Each number is 128 + 24 x the weight over the matrix's rms, rounded and kept within 0 to 255. Layers, rows and columns count from 0.

# layer 6 MLP down (transposed), 1792x448, rms 0.103, rows 405-439, columns 64-127
[[123 166  84 134 127 144 120  82 140 129  59 158 128 130 175 135 132 109 154  96 114 127 123 126 117 107 135 108 149 104  90 131 167 123 158  82 111 133 120  88 138 104 148  97 150 183 122 105 124 111  93 108 128 136 131 108 136 130  80 129 123 100 145 157]
 [148 137  67  93 146  91 131  73 140 141 130 139 107 122 125  99 107 153 121  93 143  91 114 182 117 144 110 117 112 163 129 160 104 158 189  88 120 128 109 125 150 127 119 127 153 176 149 124 108 107 127  98 134 126 159 121 134 115 147 143 138 128  67 111]
 [139 132  87 119 111 156 126 133  98 110 156 116 130 145 100 116 154 118  71 142  52 151 143 134 135 189 131 130 143 132 176 110  99 118 109 106 113 140 124 106 149  91 101 104 135 112 101  96 142 148 152 140 134 114  92 108  87 124 116 165 166 129 168 136]
 [108 115 132 173 129 118 139 100  79 100 143 109  70 140 137 119 133 114 149 176 142 152  93 100 124 122 144 134 124  94 173 175 131 110 170  69 114 123 111 156 110 121 112 151 155 113 129 137 113 109 124 164 113 129 150 148 159 118 137  74 131 159 124 124]
 [138  99 118 154 128 121 143 133 141 122 116  92 137 158 148 124 122 129  72 186 132  96 145 127 147 150 137 108  76 113 139 203 128 122 123 133 126 132 114  89 143 137 161 134 115 149  79 129 116 118 133 121 129 113 122 140 131 128 124 153 138 123 164 141]
 [128 132 141 113 106 123 138 198 100 111  91 112  91 111 124  84 155 123 119 107 112 109 170  82 113  97 121 106 125 118 112 150 118 140 150 104 171 107 113 175  96 126 141 100 191 155  93 152  94 108 128 121  73 173 167 131 123 135  95 115  92 146 107 147]
 [140 129 117 117 154 118 122 129 164 108  99 138 168 120 130 144 130 141 117 132 113 185  92 177 100 116 105 161 173 116 143 126 134 125  94  85  84 129 124 107  98  45 128 142 166 103 156  98 155 142 121 130 141 121 133 145 177 123 119 115 104 140 147 160]
 [ 83 107 109 146 107 133 136 195 143 106 116 171 149 142 142 149  82 126 114 122  96 127 193 116 111 105 112 165 131 115 108 123 171 146 105 155 132 106 129 157 129 130 120 134 129  83 115 106 110 149  99 134 145 144 138 113 106 138 100 118 153 126 106 169]
 [145  87 131 147 154 136 123  98 112 114  81 118 122 101 146  82 130 104 122 147  74 122 103  99 129 155 132 203 142 129 148 108 132 133  89 155  99 133  67 113 123 131 143 163 146 117 140 127 146 128  93 127  93 119 119 112 149 182 158 132 116 148 103  84]
 [ 75 134 144 167 121  79 136 246 109 149 125 131 144 115 132 104 115 147 120 119 156 133  85  65 154  84 123 128 141 158 108 113 129 166 151 120 127 175 130 159 139 120 163  60  99 114 116  91 141 110 125 113 185 158 157 142 110 110 121 128  93 153 167 152]
 [161 108 100 133 144 132 125 110 142 124 106 120 162 108  90  97 151 104 106 103 137 103 104 146 103 138 112 155 169 108  91 136 150 127 123 109 101 145 111 160 125 103 103  88 154 155 112 122 151 131 175  96 141 108 112 130  94 129 131 136  72 171 135 155]
 [141 179 134 115 131 106  96  94  89 139  84 132 125  88  95 140 150 154 166  86 119 167 111  93 150 154 139 147 147 135 131 165 139  71 150 134 111  95 117 131  97 117 124 138 137 133  88 120 101 165 126 144 143  99 112 121 148 134 140  89 159 102 121 183]
 [ 95 119  77 164 110 129 101 164 140 139 116 127 105 138 117  99  96 150 124 117 117 131 108 137 144 145 110 134 115 115 143 147 132  93 139 122 129 152  69 134 128 140 140 111 133 119 132 113 154  72 110 152 113 166 168 124 176 191 110 166 138 121 123 145]
 [149 143 163 107 137 149 150 180 162 118 148 114 156  99 118 125 102 135 121 117  82 134 147 164 167 174 122 148 168 156 157 144 115 157 169 154 147 110 115 122 155 110 133 199 147 100  98 129 135 121 146 154  91 116 102 103 111 140 160 107 116 138 178 128]
 [129 134  70 122  85  96 114 114 140 187 127 115 119 153 155 165 129 161  67 164 198 161 147 130 116 118 141  89 130  98 121 153 134 119 168 124 153 122 118 179 143 110 155 145 130 140 104 157 141 122 156 124 151 171 121 143 101 134 117 144 102 108 145  85]
 [144 127 167 141 113 116  95  30  37 127 146 183 139 155  95 128 133 129 126 145 165 123 104  77 189 130  85 159 111 103 130 110 141 107  80 126 175 144 155 122 109 182 129 116 154 150 123  96 142  62 133 143 133  80  89 116 116 114  96 136 143 135 118 117]
 [145 100 139 149 174 123 111 166 125 151 133 166 116  88 132 127 154 144 104 166 107 128 118  89 119 134 192 106  76  58 145 104 145 148 184 147 130 154 136 123 133 102 146 142 140 132 107 134 161 106 150 113 150 129  87 118 138 137 142 133 112 148 174  73]
 [108 115 125 132 110 101  95 115 154 111 104 121 130 159 114 178  93 134 110  86 188  83 160 119  93 121  60 121 114 115  86 149 140 113 124 103 125 125 127 158 118 159 116  85 119 116 102 113 121 101 117  98 113 118 171 148 126 130 132 176 143 164 146 133]
 [ 90 194 118 117  98 167 119 168 119 147 147 124 170  86 108 102 193 136 118 128 117 152  92 170  86 115 117 124 138  99 141 117 135 139 106 123 154 122 129 120  98 122 149 123 116 135 120 188 122  80  81 144 156 104 139 154 103 191 118 101 122 132 125  71]
 [ 71 166 104  86 129 165 169 129 157 129 149 100 143 145 146 127 126 120 185 138 127 147 126 151  98 145 142 164 149 129 114 144 141  90 132 100 155 133 138 130 135 136 175 102 134 136 117 120 142 122 147  89 145  58 114  90 101  89 137 143 175  95 177 144]
 [106  91 144 116 109  84 114 117 121 128 122 146  98  86 123 129 111 155 116  94 131 113 130  90  73 144 133 150 143 121 142 143 144 121 159 111 143 161 114 118 124 120 135 119 146 127 144 131 154 116 135 135  84 143 103 122 130 147 148 147 101 134 110 130]
 [ 43 120 146 121 160 153 138 186  99 137 120  93 105 124 129 110 137 144 128 115 101 125 110 146 144 130 129 118 153 119 140 156 112 127 169 117 143 146  90 131 100 189 126 117  83 136 109 109 101 136 124 126 143 128 161  96 106 104 158 133 139 118 104 114]
 [160 146 129 153 145 141 143 133 151 129 152 112 122 124 123 156  78  80 160 125 136 134 121 129 112 134 115 125 141 141 149 148 159 130 113 145 143 161 136 159 137 116  67 140 139 119 128 124 135 140 132 171  99 115 103 138 145 142  98 136 183 141 164 144]
 [120 114 157 124  90 145 174 128 109 147 126 124 130 113 147 149 107 126 163 114 131 110 146 132 122 106 114 114 134 126  94 112 143 112 148 127 129 120 139 104 158 135 114 128 136 111 140 150 109 109 129 126 147 146  94 149 161  96 112 164 143  81  94 168]
 [ 95 131 132 133 105 119  93 121 177 141 164 108 108 163 124  69 157  86 108 121 166 118 150 111 151 118 142 125 172 134 171 128 150 170 119  93 141 157 104 124 151 149 117  83  58  85 135 141 175 120 123 133 137 149 129 128  95 183 119 152 102 128 119 115]
 [153 150 125 120  88 165 118 171 147 159 165 163 162 121 125 160 105 127 140 112 158 129  97 101  94 138 109 125  99 140 134 142 124 144 129 136 114 112  67  89 153 105 117 146 142  80 121 141  76 143 127 157 109 111 126 148 119 100 139 170 155 155 124 133]
 [ 44 121 141 136 139 125 144 163 139 126 138  80 111 131 135 165 182 141 110 123 167 121 149 126 111 139 159 109 152 113 132  99 123 104 146 112 132 120 150 123 114 115 131  98 112 119 121 134 128 131 133 143 152 130 161 117 117 120 124 135 104 113 109 119]
 [123  99  95 118 108 124 109  84  96 125 108 115 101 138 128 128 109 151 105 136 153 110 115 133 137 178 153 111 136  85  74  97 129 106  96 100 173 121 174 133 109  91 121 102 105 118 139 152 118 113 110 168 129 124 106 121 126 127 128 132 105 108 129 101]
 [128 135 126 140 142 144 131 125  79  88 121 133  84 121  85 122 140 141 164 130 124 147 126 151 112 148 106 147 145 133 121 112  84 117 180 104 112 151 118 111 140  97 126  90 112 175 137 131 134 121  93 139 118 119 102 114 110 131 102 133 116  93 102 117]
 [133  95 100 151 165 160 182 160 149 161 138 139  85 101 109  90 149 117 146 119 122 141 141 134 158 142 137 164 120 161  80 119 114 133 139  89 141 154 105 121 138 105 139 117 101 142 158  61  93 182 137 133  92 101  99 105 141 156 100 116 127 111 181 147]
 [163 105 174 154 128 146 116 141 171 136 130 122 143 157 126 139 127 127  83 129 142 121 112 116 113 141 160 127 139 137 134 126 144 105 139 157 123 117 168 161 119 146 140 124 114 114 161 139 140 133 131 119 120 129 105 103 126 152 107  91 131 109 117 149]
 [127  89 110  85 111 118 135 140 151 131 120 144 128 107 111 125 118 172 110 104 127 131 140  89 102 130 111 123 130 166 131 156 128 116 127 140  86 141 124 160 111 140 188 139 129  99 114 142 104 156 135 144 146 133 121 118 134  98 161 126 117 133 129  97]
 [117 145 123 115 131 124 137 112 125 134 108 137 190  83  86  98 115 137 118 131 110 102 103 175 191 141 100 165 129 121  99 148 104 151 146 158 133 110  91 161  65 103 133  92 112 120 155 121 105 130 100 139 120 128 164 129 124 135 114 126 164 146 117 158]
 [146 118 156 156 120 147 118 120 132  79 140 141 144 161 106 133  99 145 161 131 125 125 190 156 137 164 122 112 123 114 107 126 126 119 131 134  97 146 147 164 162 173 109 158 114 143 137 138 144  78 128 131 111 163 123 130 115 144 158 123 111 121 114 134]
 [ 59 101 105 137 143  89 114 177 111 144 141 131 129 177 123 106 124 166 102 123 127 161 141  98 196 105 138  79 126 131  94 158 128 138 146 138  98 141 114 140 134 134 130 126 151 118 153 120 109 147 103 116  91 127  91 149 106  85 123 132  92  99 147 140]]
# layer 6 MLP gate, 1792x448, rms 0.109, rows 406-440, columns 64-127
[[125 212 149  93 149 110 171 115 126 150 141  86  95  53 119 123 116  95  72 122 148 146 146 149 109 140 137 121 145 130 130 123  99 158 155 108 154  85 132 110 111 129 103 122 121 135 187 160  93 121 123 167 138 129 130  96 150 123 150 130 102 118  98  77]
 [152 130 116  93 105 154 143 139 132 145 124 132 139  98 163 152 141 124 158  74 102 142 113 108 151 143 117 159 137 148 149 126 105  94 109 142 131 114 126 114 141 149 110 106 162 135 113 156 149 166 114 104 120 101 124  96 104 128 112 118 108 131 130 155]
 [104 155 105 165 167  99 140 169 122  74 140 130 165 156 126 107  70 109 108  93 105 159 134 100 118 158 163 140  94 136 141  97 127 149 106  62 104  67  61 137 113 123 126 112 147 168 142 164 119 179 116  91 107 165 100 162 128 127 136 104 167 150 171 136]
 [ 90 120 147 114 125 148 138 108 119  99 110 140  93  83 108 108 135 105 149 193 144 134 146 108 144 127 122 115 142  78 165 127 166 118 144 114 133 119  87 136 125 104 122 122  97 115 125 135 136 132 134 120  82 144 139 105 112 119 161 125 130 126 158 153]
 [ 83 132  91 135 147 162 138 138 150 122 142 154 132 109 142 124  91 152 122 140 152 137 103 122 200 148 138 119 139 145 130 114  82 136  97 116 155 129 102 116 147 110 121 118  96 132 112 110 120 181  94 103 133  98 110 133 118  53 117 139 128  85  96  83]
 [117 129 132 152 122 125 136 175  97 142 111 133 158  93 163 138 121 184 121 126  95 139 117 172 152 112 106 127 117 103  88 127  73 150 114 103  68 107 129 125  79 131  93 143 158 140 136  66 132 140 138 135 108  92 149 134 130 123 113 133 116 115 120 128]
 [124 129 175 126  60 122 115 139  94 114 125 133 114  88  90 114 154 142 145 110 127 129 136 136 134 159 139 126 136 112 154 162 119 134 131 139 118 131 119 135 131 123 143  75 103  91 116 153 137 125  88 120 122 151 130 113 185 154 103 120 143 128 166 138]
 [ 85 125 143 119 145 158 125 139 131 125 144 136 126 118 165 146  75 173 105 139 130 115 123 157 139 114 107 112 143 114 134  99 125 128 156 122 140 155 136 127 142 102 138 116 126 131 131 165 147 162 128 118 157 112 149 146 182 146  58 121 102 146 116 117]
 [144 135 125 146 106 119 148 141 129 128 121 116 107 159 130 176 121 156 134 161 120  91 125  83 178 128 155 170 130 131 171 123 141 176 148  92 116 168 137 115 125 135 165  89 131 119 162 100 106 132 139 122 130 138 127 135 103 127 108 128 149 125 112 137]
 [130 122 171 155 116 104 182 124  75 127 136 140 130 130 153 128 133 113 142 111 112 125 104 127 118 131 121 167 129 166 145 124 130 141  85 125 137 109 147 107  93 151 135 110 134  97  99  99 154 137 161 134 109 137 121  95 159 129  87 134  98 178 141 164]
 [138 138 132 130  81  83 149 145 147 141 116 112 117 106  70 170 105  90  94 140  90 135 148 107 215 138  80 163  80 177 124 121 137 169 164 134 113 130 161 148 142 137 129 136 128  98 139 102 155 155 126 119 121 106  95 114 123 152 117 165 110 126 140 157]
 [122 110 118 101 125 114 124 138 160 117 146 146 146  94 136 124 112 130 104  54 148 107  96  98 109 122 161 110 123 130 118 143 160 147  89 152  90 114 159 144 142 131 131 144 159  81 121 113 102 105 141 132 144  70  86 126 111 119 118 128 108 142 112 134]
 [ 82 133 133 135 162 122 129 117 157  85 137 127 168 125 125 130 117 170 113 101 123 143 124 153 134  88 179 107 132 122 118 106 153 181 139 150 113 112  94 104 155 143 134 140 175 173 124 113 136 170 128 121 130 144 104 206 146  95 119 142 123 116 101 122]
 [129 141 130  99 141 120 152 157 118 140 108 121 157 157 122 137 136 169 144 107  74 158 191 193 123 100 153 164  95 154  98 143 126 171  80 152 101 131 160 168 112 150 142 124 146 119 141 134 133 124 136 122 114 138 147 104 156 149 123 108 118 136 125 126]
 [140 154 138  81  99 172 109 144  71 122 113 154 105  70 108 111 121 106 140 119 142 202 149 124 129 137 136 129 164 146 147 127 142 122 117 147  95 100  96 134 155 121  97 119 119 121 168 136 165  53 203  61 154 131 149 107 131 143 137 115 113 105 136 121]
 [119 144 134 103 170 158 122 139 121  98 125  99 170  91 117 104 113 159 123 156 132 125 117 152  63 113 153 118 108 108 134 111  82 121 119 112 130 125 152 155 128 144 142 118 157 144 121 119 109 113 168 148 128 119  99 166  97 112 136 123 101  79 136  88]
 [114 150 140 123 104 138 135 122 119 131 161 175 162 127  81 112 138 141 113 125 103 149 151 114 139 138 104 140 141 123 190 136  99 160 108 117 129 123 101 116 119 146 161 135 111 141 133 114 153 130 124 155 145  90 118 168 131 133 117 120 118 139 134 143]
 [120 122 141  91 120 156 108 123  97 135 148 102 124 135 126 181 107  88 155 150 130 160 140 136  99 127 163 120  84 138 147 150  76 121  94 149 144 151 117  99 135 102  85 120 123 119  76 150 122  64 121 146 113 172 129  83 150 111 143  85 113 126  69 108]
 [112 137  82 125 131 115 126 132 123 147 143 119 152 163 192 114 129 137 125 115 122 122  93 127 109  76 154 133 122 124 103 113 154 196 135 110 134 166 115 135 172 168 114 113 131  89 101  89  93 118 142 127 112 122 102 157 132 151 104  88 147 166 152 117]
 [136 120 133 136  92 113 129  98 115 129 120 147 106 118  57 128 138 174 114 109 128 155 142 139 185 115 115 130  87 101 134 134 149 145 114 120 148 114 134 101 118 104 166 125 117 132 166 119 127 105 110 120 119 104 120 100 148 112 193 121 121 134 127 109]
 [102 150 113 163 147 159 101 164 122 142 153 125 130 113 156 170 113 137 156 162 146 149 143 149 131  99 116 107  94 100 118 132 147 163 118 157 142 140  92 111 172 150 154  73 138 122  89 128 109 173  92  98 139 152 128 125 113 171 142 134 123 127 112 134]
 [126 153 146 112 110 134 117 137 117  81 127 134 103 147 129 129 113 101 123 133 133 115 152 148 143 132 141 123  94 122 182 169 137  98 169 111 150 141 149  98 100 155 141 124 103 152 163  95 169 120 111 156  69 116 116 150 139 185 127 102 144 118  82 125]
 [119 115 112 109 137 138 140 136 156 157 118 125 152 134 126 117 159 146 149 130 123 115  91 106 132 137 107  94 102 108 101 177 151 166  99 160 147 126 131 141 144 122 153  67 106 129  97 140 116 135 103 141 177 134 149 147 111  89  87 152 116  95  90 168]
 [122 146 123  98 146 141 170 155 146 171 112 118 135 148 145  77 134 149  80  58  93  76 141 105 120 138 144 158 123  96 122 133 187 142 142 142  89 140 136 127 126 178 138 150 122 102 115 141 156 159 105 111 124 116 131 134 170 108 123 174 130 122 153 172]
 [143 154  97 137 161 134 166 119 151  94 109 164 152 191 126 120 154 111 149 131 111 166 141 146 217 152 160 122 139 139 133 123 118  93 110 122 101 134 152 162 133 166 110 145 130 151 109 155 154 141 151 152 100 157 111 162  97 139 121 141 139 117 157 168]
 [126 147 127  99 114 117 119 124 146 147 145  98  91  97 107 124 120 119 157 147 156 125  97 107 147 132 153 123 145 132 102 160  90 135 125 122  97 114  94 103 151  87 157 148 102 133 119 145  92 143 145 118 166 141 147 112 136 128 150 118 144  96 121 156]
 [147 102 127 119  93 115 180 107 143 102 134  92  82  90 136 120 145 116 129 148 173 151 133 106 108 150 176 124 127 112 134 138 140  70 177 114 130 153 131  99  97 117 122 143 157 148 177 138 169 162 145 113 139 120 107 129 101 135 113 132 110  99 159 124]
 [129 121 192 103 118  87 114 115 131 124 111 142 126 127 155 152 149 125 123 151 150 127 133 170 133 130 132 156 123 122  89 124 101 126 124 134 115 111 116 128 113 162  66 136 164 144  88 131 139 128 201 131 155 128 148 112 129 127 118  88  82 112 120 147]
 [126 129 107 108 173 122 109 123 136 151  89 157 135 119 149 128 143 160  96 135 143 104 112 131 131 186 154 139 105 115 122 114  89 145 117 179 117 108 127 114 168 114 162 128 127 128 102 110  99 134 155 105 130 124 142  87 170 116 113 120 109 104 125 128]
 [130 128 164  98 126 136 162 166 114 163 146 117 142 141 136 176 108  75 140 125 115 161  84 133 124 139 143 152 112 116 154 121 127 136  96 130 113 137  86 114 146 143 132 120 151 107 126  96 160 150 122 131 115 130  82 159 138 172 141 113 119 156 148 121]
 [138 125 132 153 111 155 117 134 131 114 152 105 121  59 116 169 106 160 125 169 103 122 141 142 117  82 170 100 131 156 148 114 143 115 146 168 132  88 109 180 141 179 123 106 157  73  97 122 181  87 146 140 134 132 142  83 124  96 145 172 148 127 148 139]
 [123 137 135 120 108 148 125 147 114 112 138 120 126 172 167  90 109 182 131 171 129 104 134 113  94 133 166 170 109 146 166 159 142 174 130 130 137 148 144 111 121 125  99 134  93 123 139 127 136 116 142 164 128 148 122 134 118  99 146 123 159  84 122 134]
 [167 108  87 109 106 106  94 128 147 110 122 140 120 129 120 112  70 106 120 142 162  82 145 185 141 108  66 111 128 125  66  78 147 143 122 133 123 167 129 153 137 154 119 131 136 130 113  80 153 112 136 105 129 118 113 149 106 117 122 158 121 125 157 108]
 [131 183 116 134 112 110 100 120  94 138 146 143 127 175 102 121 136 137 114 101 107 157 117 157 180 125 148 136 117 152 122 165 143 108 138 105 157 131 115 101 116 111 163  87 136  79 158 153 118 116 120 109 142 130  68 193 128 130 128 127  70 136 161 119]
 [ 99 131 112 113 108 119  90 116 139 171 137  91 149 121 120  90 131 120 141 129 107 148 145 132 125 179 145 119 170 171  93 167 186 179 137 137 160 173 120 142 117 105 139 142 128 103  86  72 140 106 146  84 147 127  90 132 142 163  92 137 126 151 166 111]]
# layer 6 MLP up, 1792x448, rms 0.113, rows 406-440, columns 64-127
[[125 121 117 142  90 135 135 107 125 121 112 151 133 125 118 156 144 139 156 124 123 100 117  81 167  92 126 112 121 116 136 158 100 117 100 145 115 129 134  90  82 134  69 136 113  80 150 145 150 140 108 144 131  82 113 141 110 133 160 140 119 141 114 152]
 [156 125 211  87 102 111 104 109 134 148 125 175  95 110 164  96 141  93 149  88 115 106 150 110  78 126  98 115 130 136  84 127 112 143 103 151 131 115  89 120  96 139 132 153 138 112 183 134 139 110 100 122 106 132 117 127 145 158 139 167 134 111  57  98]
 [121 166 135 136 133 106 102 193 108 146 116 130 136 124  94 168 111 150 114 100 126 149 117 126 129 109 146 134 104 128 137  74 117 119 134 160 163 157  99 105  93 175 136  86 108 143 136 135 120 146 105  99  93 130 138  96 124 108 103 166 167 112 149 118]
 [126 175 128 105 156  95 136 124 141  95 180 145 109  91 102 122 104 115 146 165 102 120 112  98 144 106 172 172 127 129 196  96 147 148 160 148 130 134 154 142 144 109  57 114 107 137 134 154 126 120 142 116 125 136 161 146 120 104 137  81 129 138 141 130]
 [167 101  98 110 120 106  85 186 125 105  80  73 113 127 128 140 173 145 134 143 154 153 163 141 152 108 149 186 111 138 143 153 121 131 154 162 124 124 114 155 130 145 110 136 100 124 140 193 148  74 126 181 109 146 114 108 131 159  90  67 111 188 140 122]
 [ 89 122 149 108 155 132 136 121 123 102 128 129 131 122 164 139 131 146 125  57 136  80  82 113 183 123 113 110 156 113 108 131 123 143 136 110 155 132 166 154 151 168  89 127 116 136 114 131 150  82 119 128 154 151 118 120 134 115 174 158  96 149 145 126]
 [134 156 122 128 142 122 171 140 113 117 142 100 184 141 133 148 155 121 128 134 143 120 124 158 165 159 135  83 143 127  99 156 149  94 102 117 126 153 125 114 102 148 106 103 139 143 148 144 175  73 115 136 131 152 116 149 154 130 124 120 129 143 139 123]
 [143 144 150 110 103 153 171 125 147 178 183 160 124  94 166 153 116 120  97 149 142 119 144 163 131 166  76  87 113 151 130 154 122 115 115 164 148  80 147 130 136 157 154 108 109 128 137 153 125 138 169 140 150 134 108  92 129 141 147  95 144 138 106 150]
 [122 145  79 105 101 111 163 138 124 143 116 151 125 154 115 107 126  71 133 137 112 162 123 153 129 155 122 125 163 116 148 136 106 117 125 137 133 125 157 118 107 112 109 173 187 175 121 156 118 155 180 121  94  99  72 176 142 154 167 101 166  78 124 104]
 [114 118 158 140 109 183 174 159 131 156 129 159  93 149 112 105  75 109  88 134 101 165 100 155 139 121 117 131 109 155 168 161  92  98 145 197 129 135 124 126  79 147 118  89 100  91 164 117 148 150 136 163 114 139 130 146 100 147 134  97 127 117 130  80]
 [106 160 166 132 131 142 150 159 128 141 114 143 113 154 188 135 141 114 159 120 145  81 119 139 132 163 140 137 126 107 132 141 130 111 101 120 149 107 122 102 137 145  89 128 135 141 149 168 128  92 119 132 158 142 125 163  95 174 139 155  94  84 142 131]
 [147 146 133 121 148 134  92 136 122 122 139 116 147 124 177 104 136 131 124 143 114 101 148 112 143 154 157 115 122 131 109 170 130 123 130 120 168  90 159 130 164  94 133 142  89 131  96 123 135 115 147 110 132 115 115 148 143 106 107 120 137 110 157  99]
 [142 164  99  76 110 131 131 109  96 132 159 155 134 147 167 133 135  90 146 137 126 155 152 121 121 107 144 128 105 103 119 154  76 126  82 153 103 157 135 134 103 130 111  99 111 136 122 112 129 105 100 106 158 131  91  91 111 144 157 122 103 135 150 171]
 [150 146 140 168 156 116 155 134  69 148 140 105 151 107  79 102 114 166 117 107  71 119 172 110  85 158 139 160 107 117 113 165 117 133 123 128 123  98 172 121 148 154 125 177 151 116 111 114 107 142 142 119 115  96 170 116 146 155 148 129 150 113 144 133]
 [148 132  75 117  59 147 162 155 108 134 163 134 146 142 136 118 163 123  93 138 132 148 130 121 157 124  86 149 133 214 102 174 111 108 125 122 105 135 101 123 123 109 128 102 130 132 125 110 129 146 178 123  97 118 140 107 181 151 130 118 126 119 134 110]
 [112 151 142 123 125 150 139 138 123 172 110 136 131 138 139  93 104 116 182 151 173 128 115 147 131 141 111 145 109 133 121 136 142 152 117  95 121 170 104 118 127 130 124 149  84 109 142 130 103 136 157 163 158 121 133 115 111 142 133 115 144 130 128 120]
 [170 103  99 120 157 158 140 109 142 155  87 119  62 114 122 126 132 128 122 139  91 152 151  82 146 133 168 126 135 127 136 137 113 171 121 111  98  91 166 111 139 128 150 171 120 169 122 139  97 150 160 190 122 130  94 116 132 105 108 130 125 120 130 123]
 [153 132 131 162 137 168 142  97 131 134 124 147 106 134 196 125  64 118 144  84 131 130 161 146 120  94 130 124 129 127 152  88 134 122 130 136 141 102 123 129 138 151 162 142 154 119 149 154  64 121 135 123 112 146 155 115 119 133 163 126 159 180 123 104]
 [119  99 127 174 193 111 140 166 153 142 136 137 150 131 142 130  99 135  82 119 182 160 122 126 106 157 116 132 160 112 153 139 120 112 145 139 118 138 130 135 114 118 126  92 167 149 104 153 124 114 144 129 152 162 134 130 117 141 143 118 142 138 135 115]
 [107 180 112 143 141 189 128 152 135 175 109 110 145 140 123 123 129 134  96 174  87 125 130 101 113 111 115 111 120 133 147 126 106 131 128 119  52 153 117 116 138 119 135 118 133  99 118 169 121 117 152 127 122  86 164 141 110 136 105 109 161 122 145 141]
 [133 148  80 137 154 127 149 143 158  94 112 157 144 127 112 120 163 121  76 107 125 139  74 159 117 163 139 166  87 118 115 140 148 128 110 118 135 157 153 147 150 119 144 139 157  80 135 120 129 117 122 122 107 147 120 109 163 177 132 148 153 144 144 142]
 [164 126 124  98 146 136  65 132 135 124 134 153 182 108 152 112 181 133 128 126 173 142 123 144 164 147 186 157 169 157  78 127 132 132 152 128 141 122 135 121 101 139 109 112 139 117 158 143  99 125 129  94 181  99 150 144  76 154 116 142  91 110 100 128]
 [128 118 100 113 138 115 128 154 160 142 122  99 145 151 119  94 127 134 107 114 150 116  89 136  86 132 126 116 142 118 157 138  90 112 109 111 144 132 162 136 110 127 135 147 123  92 152 131  98 134 131  90 148 107  82 118  94 120 128 167 108 153 120 116]
 [123 109 129 108 135 157 154 134 147 114 119 126 128  86 119 112 110 129 120 139 115 139 128 156 125 118 106 114 153 132 141 172 105 115 140 126 154 135 126 138 143 132 105 125 134 149 128 107 151 150 122 142 105 130 125 164 142  95 106 108  98 155  90 119]
 [130 132 116 122 133  96 140 110 107 119 127 124 137  97 113 128 112 111 154 172 135 160 114 188  99 111 113  92  96 116 122  84 136 170 135  94 142 117 146 127  97 144 157 153 152 125 149 116 116  92 169 103 151 132 123 107 126 129 116 126 178 153 136 112]
 [110  84 109 181 199 102 138 138 157 109  74 131 132 120 127  79 117 120 109  74  72 122  88 151 138  98 121 144 133 104 123 128 137 152 118 134 150 166 148 106 130 119 138 172 141 150 136 154 145 148  88 135 100  96 106 134  99  73 130 110 138 135 118 109]
 [131 149 117 135 162 145 165 128  99 137 134 121 119 160  99 111 154 153  98 114  93 116 167 121  92 109 129 146 138  88 163 122 125 162 154 126  98 156 127  96  94 187 168 159 111 139 149 142 159 150 140 103 133 140 103 145  90 123 173 162 126 127 105 139]
 [128 146  96 122 113  91  97 114 153  97  80 134 106 158 129  99 112  86 100 124 126 157 124 126 122 106 137 141 146 148 171 114 150 102 101 139 161 134 146 147 105 135 178  86 104 100  99  79  95 154  53 135 141 147  92 109 114 121 128 135 146 150 142 116]
 [117  94 110 124 165 136 139 136 126 122 104  65 169 144 108 151 118 175 147 174 161  97 119 128  97 133 116 136 118  91 124 135  63 155 163 137 164 112 109 140 131 137 103 106 147 177 118 131 115  63 124 126 143 127 151  97 127 140 124  88  94  90 132  87]
 [128 121 127 121 100 123 130  97 104 110 130 154  97 121 124 134 137  85 164 133 135 115 105 131 146 132 127 141 130 109 120 149 140 145 182 124 124 129 105  90 153 140 101 106 155 150 156 128 149 148 101 142 146 112 141 182 144 119 152 159 154 105 132 118]
 [109 136 124 128 116 133 127 152 132 134 101 138 130 122 123 127 115  85 145 127 111 147 117 164 169 183 121 143 136  99 117 128 156 146  99 135 158  76 147  92 155  81 110 116 120 140 128 145 118 103 106 132 111 144 114 113 169 150 127 109  95 109 148 143]
 [171 141 112 142 130 129 116 143 114 128 132 114  81 173 141  81  89 104 162 148 131 186 132 129 107 139 132 136 133 150 108 128 115 115 117 153 110 128 118  96 155 123 136 141 141 104 126 138 130 132 157 142 107 155 121 130 163 136 158 131  74 143 110 147]
 [ 82  82 100  90 143 139 137 124 122 168 138 117 141  92 115 140 125  98  87 161 133 131  74 135 107 164 108 113 131 182 126 123 151 132 145 140 119 144 129  95 112 124 100  88 158 130 153 165 155 166 114  93 140 104 194 118 140 118 110 120  97 132  67 124]
 [121 112 115 121 157 159 147 131  94 150 106 120 148 119 137 110 165 131 173 149 151 121 114 119  89  99 123 176 116  99 143 137 155 122 141 116 112 104 151 156 121 119 123 134 101 176  69 196 137 110 125 168 158 133 171  85 106 116 138 132 121 108 103 167]
 [ 88 128 152 124 112 151 108 124 212 105  98  97 103 136  90 135  73 146 142 138 130  69 124 165 113 128 153 134 109 159 129 156 129 120 111 110 125 122 141 106  85 140 167  92 105 112 106 137  75 161 121 150  94 115 130 152 111 132 113  99 133  98  87 128]]